Each number is 500 + 50 x the weight over its row's rms, rounded and kept within 0 to 999. Layers, rows and columns count from 0. Numbers have three digits each. The size before them is the row's rms in percent of the matrix's.

# down: layer 6 MLP down (transposed), 1664x832, rms 0.18, rows 846-865, columns 520-623
# gate: layer 6 MLP gate, 1664x832, rms 0.0894, rows 847-866, columns 520-623
# up: layer 6 MLP up, 1664x832, rms 0.0941, rows 847-866, columns 520-623
down846 096:539522555486462473484504491431512489498502409549456454539528482439592426547501506489535508447500486523441447467499505508512518508514502474486510456528485525362510520488506411577540391453495434542529508628525546428531423464499460488537502459513528548511507422516530561550518492425544580463563576570500668445565447
gate847 100:490513487495488624555529444415494552487494558465416492482577571517424510520524540578471517521492508535475451528506446471605466507459450549504431478512531508506471519547513467446463501518474568478459463460534459462497473482396444412491457511500479407409397567515513495376443501518515482530546436468420464569458527
up847 098:402485516375535486498548605493486480506423472477492440506492563502457449540472488498435557463538529466518532471491420457520517489612491543382561421477582507551593504471523523505478484448518503539519422507567469569486456427414502459511517522404528428556449496593574440438580465511439495507546556463579512578469464
down847 100:419512447458495450572497447479432464537448526559428536371428471481440473468564531508513490455504515495486465566411448503427473427412453510467519477453528531514510516505417527513577478495538448494552557580520469571536545538525515491430503443503458489477432519475541505552560424466443481481508479440545500475463437
gate848 095:442489446492538579497535438469504561437572456461465537490454469446476511475478516518530545438576428469419499491476483450475546549488456521460487517453490488549494498445531424547501609594534547522412492530474555520502429484483478526430420546571412570461508542406621547558502543477457493446465454515638524519487582
up848 094:479406492468492487496480566513386480372541508482473479538535467463514470418493543484499592461525502571480562495535549468470549534460532654421332559527462594543588530499478530571602546485526553462502523448558457504482463592456470464484502496512494530438544448473627495472527503534503435506415437578474507466424479
down848 098:480454573461513499546448422500510464392466548455547478508542525473535523493524566496543574520442575542473464532494477460464480394519492505442399512631535521519562512483561442518616491452552454479560576441513445513580506532596460558529515476558443451458470474511536491490490535516533517514551561537557497502506608
gate849 107:517442452491436523549528436487571521520482471509466589461480580382521503468494473491466610583532537437589500479570485547501533532412407548471563458532472493443536455509531622552470435504499474421504464453446479467562516501444523528534431460570472580570508507465420457479474584462473457465495469516526452398481457
up849 102:451470464398467618470538519443470598469478466539433573578515472457476491488484439507431525570506513414548508456452471550438547492541423468509575612571598509494568557483468516501525532440479502543536511453553409520435484463447500507544487547536494397596441362390543537415514634535596489448546452508543431493514478
down849 102:523497556471463511422536521566555502557534474476485504572553437489538491385529426474489485526413511540498526568474522473498465532511506533530627354477453571513480487497541553474435381529495439532521567460547481551553524424508509539480597545559472519488513481525474468596547510486472531538489504485480436493509482
gate850 104:424561462459482469454506520563618461523491541543498447549529512602534577520415497577426407464509512519510504518526462589503538522555569541434509495508509542550510501582586584503540434450515472442477561457484555482461430503424517492502521386523522552576492518520528446506511427483517423517437539543490544527486558
up850 101:496528451403502535575483506523536470464490490419520476488475563476535551504466423422512483463432521578502503405519535483493431500471458469510604469515450628499497475470501468554417464417420515393518440485473483512364455438475492457492511478463425490488540485568497474557492478395457505504411436454500476472540495
down850 100:535572510524567505639456454451526501441427445451480415493446545524500550521416507572515429522548433536547530498415531437478566516468489447430446394478490481556522512493467407516416492414546508447478487610436414523503430535527575469415503544536439537545442467524589473483482491489509509445452486481545428561501496
gate851 097:526478440509533494554424519463531587560533494453389446513524550466568447492563482552561582440573450503457514478449494502382475538501474417525467478427409518506501482451612501540530510558457523500541465557397434537504583455531485556539442514546569423494461526502512548453632510465497489433511470595465489492522546
up851 098:393473494569532526420695533525477513494444479607527526427467537466617571586462416466541465502566440439516463597497482467468491485460385463566498570498484581518469402529487565529497545487550471529472425494513593579517480492431462565557467503529518506471437413501475465430604605449452561485491529496357457577553546
down851 098:429507552524408501557545506483530567472530525534479434554496465463614497469513466440577511420416555472555436562419542511449498444524561472505509479439538552641460428458619567519502437504534506507458594488507516568554343521457441459510508571501525519496443498438535527478626568517486471528522562454422454434469499
gate852 096:534412383459431589547493412565508469515552606549573541519503585470512474479479535441548508522419571536477436590550470460413544570472475506438558571557505396501545540390560548450482502568514565458430497441449589528449565512500470472600548397571530503444534514423423473564521530505465492549576583495497414476371484
up852 097:518521496481515464503469425538469463504534550502573525575541448542474432525494445471550495488507545470473485455590540486487485475433460503501574472528515544559476452446466475416480511473475578540505542578559489591495546512466519433533516504542525627508524589561499564555447536495476460502495505514601503553387560
down852 097:626527533445567548507413451556477503516481523603486466560525440483463428457463516520513430505453516435501509500489584534449569448510540483528545438628526523507504516391537494584423504475475484480445508467565514549468515487498537498527496491441471517483569443492443469569416484501480427515480462468528450526463440
gate853 099:389495339528579551520503519470452482460417525498514555519514523473432540475505500532536543468433462480517437492524539527567593443429388503527557482552511492528502416552521586438559434546553511439453520503446499540450464524415511554581461495533540430455516535515582550501427517499457465435576462476508528450430459
up853 099:630503539547518537532504440474455549533597502456599543487473522501542563473475452467516557491556498548470513459569505553467480484523530504468398551487505444482479574462491522474490565426530495518570520547477494453489508503510463352551623533507489483399483417480464477520443458638580531581481533534556453514551537
down853 097:603547531441515523413336506535483543529519426559454577540530490546503483630493481559450499486617541539488537385444500555500503507564526547421435538497399487641576369448462464446525426544493501546492538553493479510463446485485442452427570501528467472601475456462455524526468596447469498537394448458500527541503552
gate854 103:572516530485520490430513435469447500525486519583473459464470514451487497529497472570514530554563441489599503459550488553532497550432540436533583452504466565507538446500477536492494618483469539519525504515451520591473548444510565485514425560522509467604533520501497470468524529417556547529568356507469432424453431
up854 103:509427524429562593409521508498586451513452494528527447460487464469485507463492523526417470544500481575473481482478557535523529546445430549542546522476493445467435510418529539439514470526558505535652522510412550540550488479449520408530550433548538421579516542486466581480566493515520512597487421572468451445477467
down854 100:486448472455480431483424548597480532517474506537478538461554431519523486522502512490474445557465505480476507494563447476443468580499486530518582580532556481492496528458522564543538616521492569491494556538541563499519482448509490530507492524476522560516504446452392489473388508465605531532615606450525518385469479
gate855 101:490459483460536433503440448507455367520513420521460538500507544492473508426585477516481526502573468498471598523501563557532581498449455399498493536504458555616534373488475488447515375544512614477362491552481498519541511503494506474486564508438495543471481521517463369527450576443475557566507469548495595494526505
up855 106:512542515581553614449536450476467493540439503551505511512508400493580349556440574549476505500479481613558600447491385483496491517632540522479461472465514576545563572442564469440585565512546335598492387454439489527564594517496516523539568573455553475506515485524440508555384452508584457492479556590497473527415520
down855 102:531492452540479567484600418538480512480557471443488549559588468541527443511533579569589507422516538483548498455486534501502507474481594504522376525500535470463548577486453491458592564579553479480585507483430481460594512490528529483508550519580458560448517554449498522528436533529582408558485418393431495516437542
gate856 105:428537480516521530505598586544487448431462465559499484503523443412589477614608478383471552434482550425464477491563472452572443489566496532491397510512587527443517451545521452514517506484534473498532510476450469426439578374545509485473508502548618484508530484489497516522500599495556536578541532489526464531558570
up856 102:547457471608519575552451470536524558465522524410484492460460505527660434501543478506470505506440519496480420453506570455529467468505458577469481553400520525513482421585433511514505499512513534464552469503461562511370435516607526518482508558547431513512542523432507544483467472521494526498531500622420494565486443
down856 099:571475510484508537494500468547532517466501475464539510467458529391467474567433448496555432490535540473505476502560439459552432580533486486511560557409499551503506513479468470446466519515432541554516582514504444533422380569519442548497469592493468506486545446430502531461521514506539526532522436602581441488513479
gate857 096:552449373481464491516455566501500443527544536421523496456538543476557577380427506425457548441511476548492544531560490566467556569559539513518507462527478554490512439459463551438549548449549511517560517491519581517504503502385563445506501516550508532547539573481539461524428507433437591515453476508527499572551436
up857 099:486427500427535470535498478432523536515456479418534493464481503556477515384553461519539485555561579574505558519589492487414517551512504455467514461572474482482473525425505420584556456516485475502497517520411540533485492590481540510418487393531525529444483532477493576462551505523513453424506480368460490426541372
down857 101:473537409565563505582462503493496487475568502386607471427404419498415477491505433548521461496458468385530506497553492476574548540535513439531482461432604520473512483434519536566557540551473460435425545494489491534468450506562578466433530490499492495427468480559456553481542495405589588611555476588412532493482508
gate858 095:555561589545488481520504511437486500475522469581497548622513520493569539433507474461524483566594552474568423464479550568501526468501497470479482402496476513521486498550488510567481514534550452496497513516552423495516502449423535492435562464412479510485565449525451447488514497431487539492463473507443472452545520
up858 097:524485486541545482532431385553484499578488464510420498529589493440460517499501587409447589473493576452599526523445636505490652486438485454548560603540521551427480548432459497546513520504495496493554410580513520496515434483515499534556549531534458496569491466511501528462480520496487525568465513564545412524500505
down858 099:547453584441495479481470494506394606507498510497454555573563552411413450492408530561494440411562489489535467383514518466592555568516404529419366517393614518464451505472567492504503599447396457572550468509506481513446517514487535514458483501501567611504504576541424436489549465499542410506539477465420506550511493
gate859 100:500502504557510439572523602547478501444548478528387517536549532484532547591545477467479531516510542476448480488556527485548494527465508464479484506494410460540483507492635531460481522491490552408451481505532536502479485550485615490540486471457516443447541457437457440532523552471544569535498445381558454468538582
up859 099:500510550532602438519466502498456597492381447505523410506548503467631469486510543485425511607544551440552531499430453446614477482510544479509528516527474455522517493507537542491487482503600519475475525515453487519565531533457431516499469591575616480503446586509493432491419576587471459532497380553495499559514550
down859 101:464494597543543508496450555459434594550512490486577564528503544510505574532480525435452522488478532482549514548499483479511557595589492475491434486570470452502506474525426453444474497636424535511400565510433575394500522489553448402543463463496533456394449450424518424546534492469534543523407512490434513570563495
gate860 091:359587437494603529504485459482486487506493498515472533573508423532485404489554575501393546513518502428514616438450417510528439478411542487537545435598571492476401455581465530525450510520519474483523432487474543510543583532477466459463512489491470538567539542455472450429498515446553477470425559490528466553413563
up860 090:503465476422521536348505495570504467507481561505540418457459445450420489565509475479543461529507534515566497488613452563503409462522568540507531493568494354525512424476439434417486433566479494485588482516460570552423512466472500501497502513586469433532484512530472588486449582469416528490517427606544573461455522
down860 093:525486431571494492497521533475446448479477480529554474491563485433543435524566455469569454549518527468494558513634442562531542518626558534489631508459465483493526496554503475492465504469444416388501422449383578484457559513501488397454472460469468522581498472524424449415515498517461531513521482528503452497446509
gate861 101:531551531498529527556423435455530475418619629527456531453539498459561500465580507443502470462462502495538523526403493512548495408401513549468490449486471470455523446569566449516403568440488425468491509513594485510447513487452527587441427484467480530550479552475512431589390433463483480667474579476466409555570495
up861 100:395490559573526436563500470533521445397506523482522532514495532546511464577511384435527471403470425479399517591516566423408530545352447484447544563538472460501567454519351432491529571467447512353477516557511598505484515478549520508416533574498549522474464455489445406453419455516457598472525455518567498591461525
down861 101:529488466469585577563516514539587544540474431542536510423467564480407418426479543466484581546459506585436499499512469506579468514430625468395540545489497455527533558394580523433493527494551482471489609518565492447448538407541456427584571462519537446509455468545503455412447543474413430528517476577468489573484426
gate862 098:616391461488461441565458457501547564486399534547564421528492462486415547523492527509581365530452518373507506518356494552458482503563460503475452563525504455482564600506400463431525534448534456423499565451555443485575396511465539432484527490490499519479513477436495508597535527496587478444376568488462549513580497
up862 098:478506494494601582469542473477499432526425512551494523447522501507492436605401522529493487532507472541527552536506524526513525476563479519533499584580494484534494539536538579370455520552510572551503466479540458490452511456546389518398502537467445498506523484400394558460481501413479464482505475452466445403488595
down862 100:555456538440503477567489530416558489506531479492530586471531449442529525498438411526469509457511460420514408635479394595493575506601454500502490568461470652483465480487478511477495465421528466547517523481541527525536413514559469554472470504548466429504471519542558412517572522576471344573547536462535500593501422
gate863 103:478532582508533491413435569532533468559447555458479422470461396560514568491522513472449463558435364488457528485487459538470443504527562479561502491416503519533435512537467608468541471475614517520530536485533582513473404567493515517490527586465452574462515546561508491547505513602513478498489469468545578535533502
up863 106:539537457493531544455465475516456498455474440526514522428532571504518507446557434429502597481453613452524459513523562510560518483473413528539528447544501451496468473519538435463432541499551411484580500503489462534526601474468528565516463460471512595535459466544523486537597444454441503490462490502505439570494510
down863 106:414523444453463500445449554487475522537455525453492586594439522427546518430458436579593506443456584501521442507505412509510450545501470610535514484506513541581505478543568494440412505497565496520444426530435585478466520512600519598493498445454605580520468523577469591465468566489454619586523510460440474558443490
gate864 100:552527526531485578449513559581683516552481447513407475527494516492524444561485505428490412542550463517350574489540535531397547439488509517431604575535489539571497528539432520494519461466572461493439564497478524482511437526450544480501505479518515561557499455509526571491585439490503473549415531527556503503514546
up864 103:485569514503548467521509497583525430511503479535461521567519522483581484530468531489496508457402421489407402557481536434428413441536494497602543473498523458472534507552497520464495543560479486473449591439470370435568512467556495544599457588489471473500523467488546477492589513505498505443424503461489574494496494
down864 106:510581562569574430430528541447561524477544597563504465532491431457521412443549439487563492437456459529422479549522429501477468538463509447507529446521497676490499472510473547433425459495504433361511559443426528473570470487505498474494529517400549473480568570529466474423506509566429670499494563529527519524459532
gate865 102:473589427553600507497547495485477430456494495470517523485523512498490456399495448532515473529511536475426476423541564446536451498523494486597552547456515469423452542454542494504563445508481514517529500377491544559438483522486538512523548481561413462484574442442581418501610536525451472561466519532469471457458449
up865 102:417536550656577489467460506449534420540476582491471481521531437463487493546586483514489462403490518506500605519537496583488540497458442472483555489568429504526372591448553558488428502541531465488477544498494472589513535438503525534473467475455511515497665496409543466577488494500474479522539454474545517492484585
down865 094:492474416497484473458495506499467536563438479454557472483491571478503416499423476494523391510478456481481440463517520505504506452494485501502477481451480575515480568499448451417540493471477491450507550467494456557427494556475519479521534493525480524481486511557623525439421490471551397517605435466432446471453496
gate866 101:469503477538378517433487438568521478520395501555518488529487513499458473570537532469467497511478525439519530574413434409480462515541373449473565497529493452455466444490532488540493534573480535539605448513526561428365557444536465481494582582559529517467485525407386448569511531539463512592530363495485478468378573
up866 100:595508486429536480452530495518596502463429439550504556478530391437459490534488561528534512468428531551605485421536508514371582432518454427521557569527483561517451533485438482583524612551534401425526440560520491572485466514549466518514484573453485506470588450489488488592490469561545500505482475557458496547443477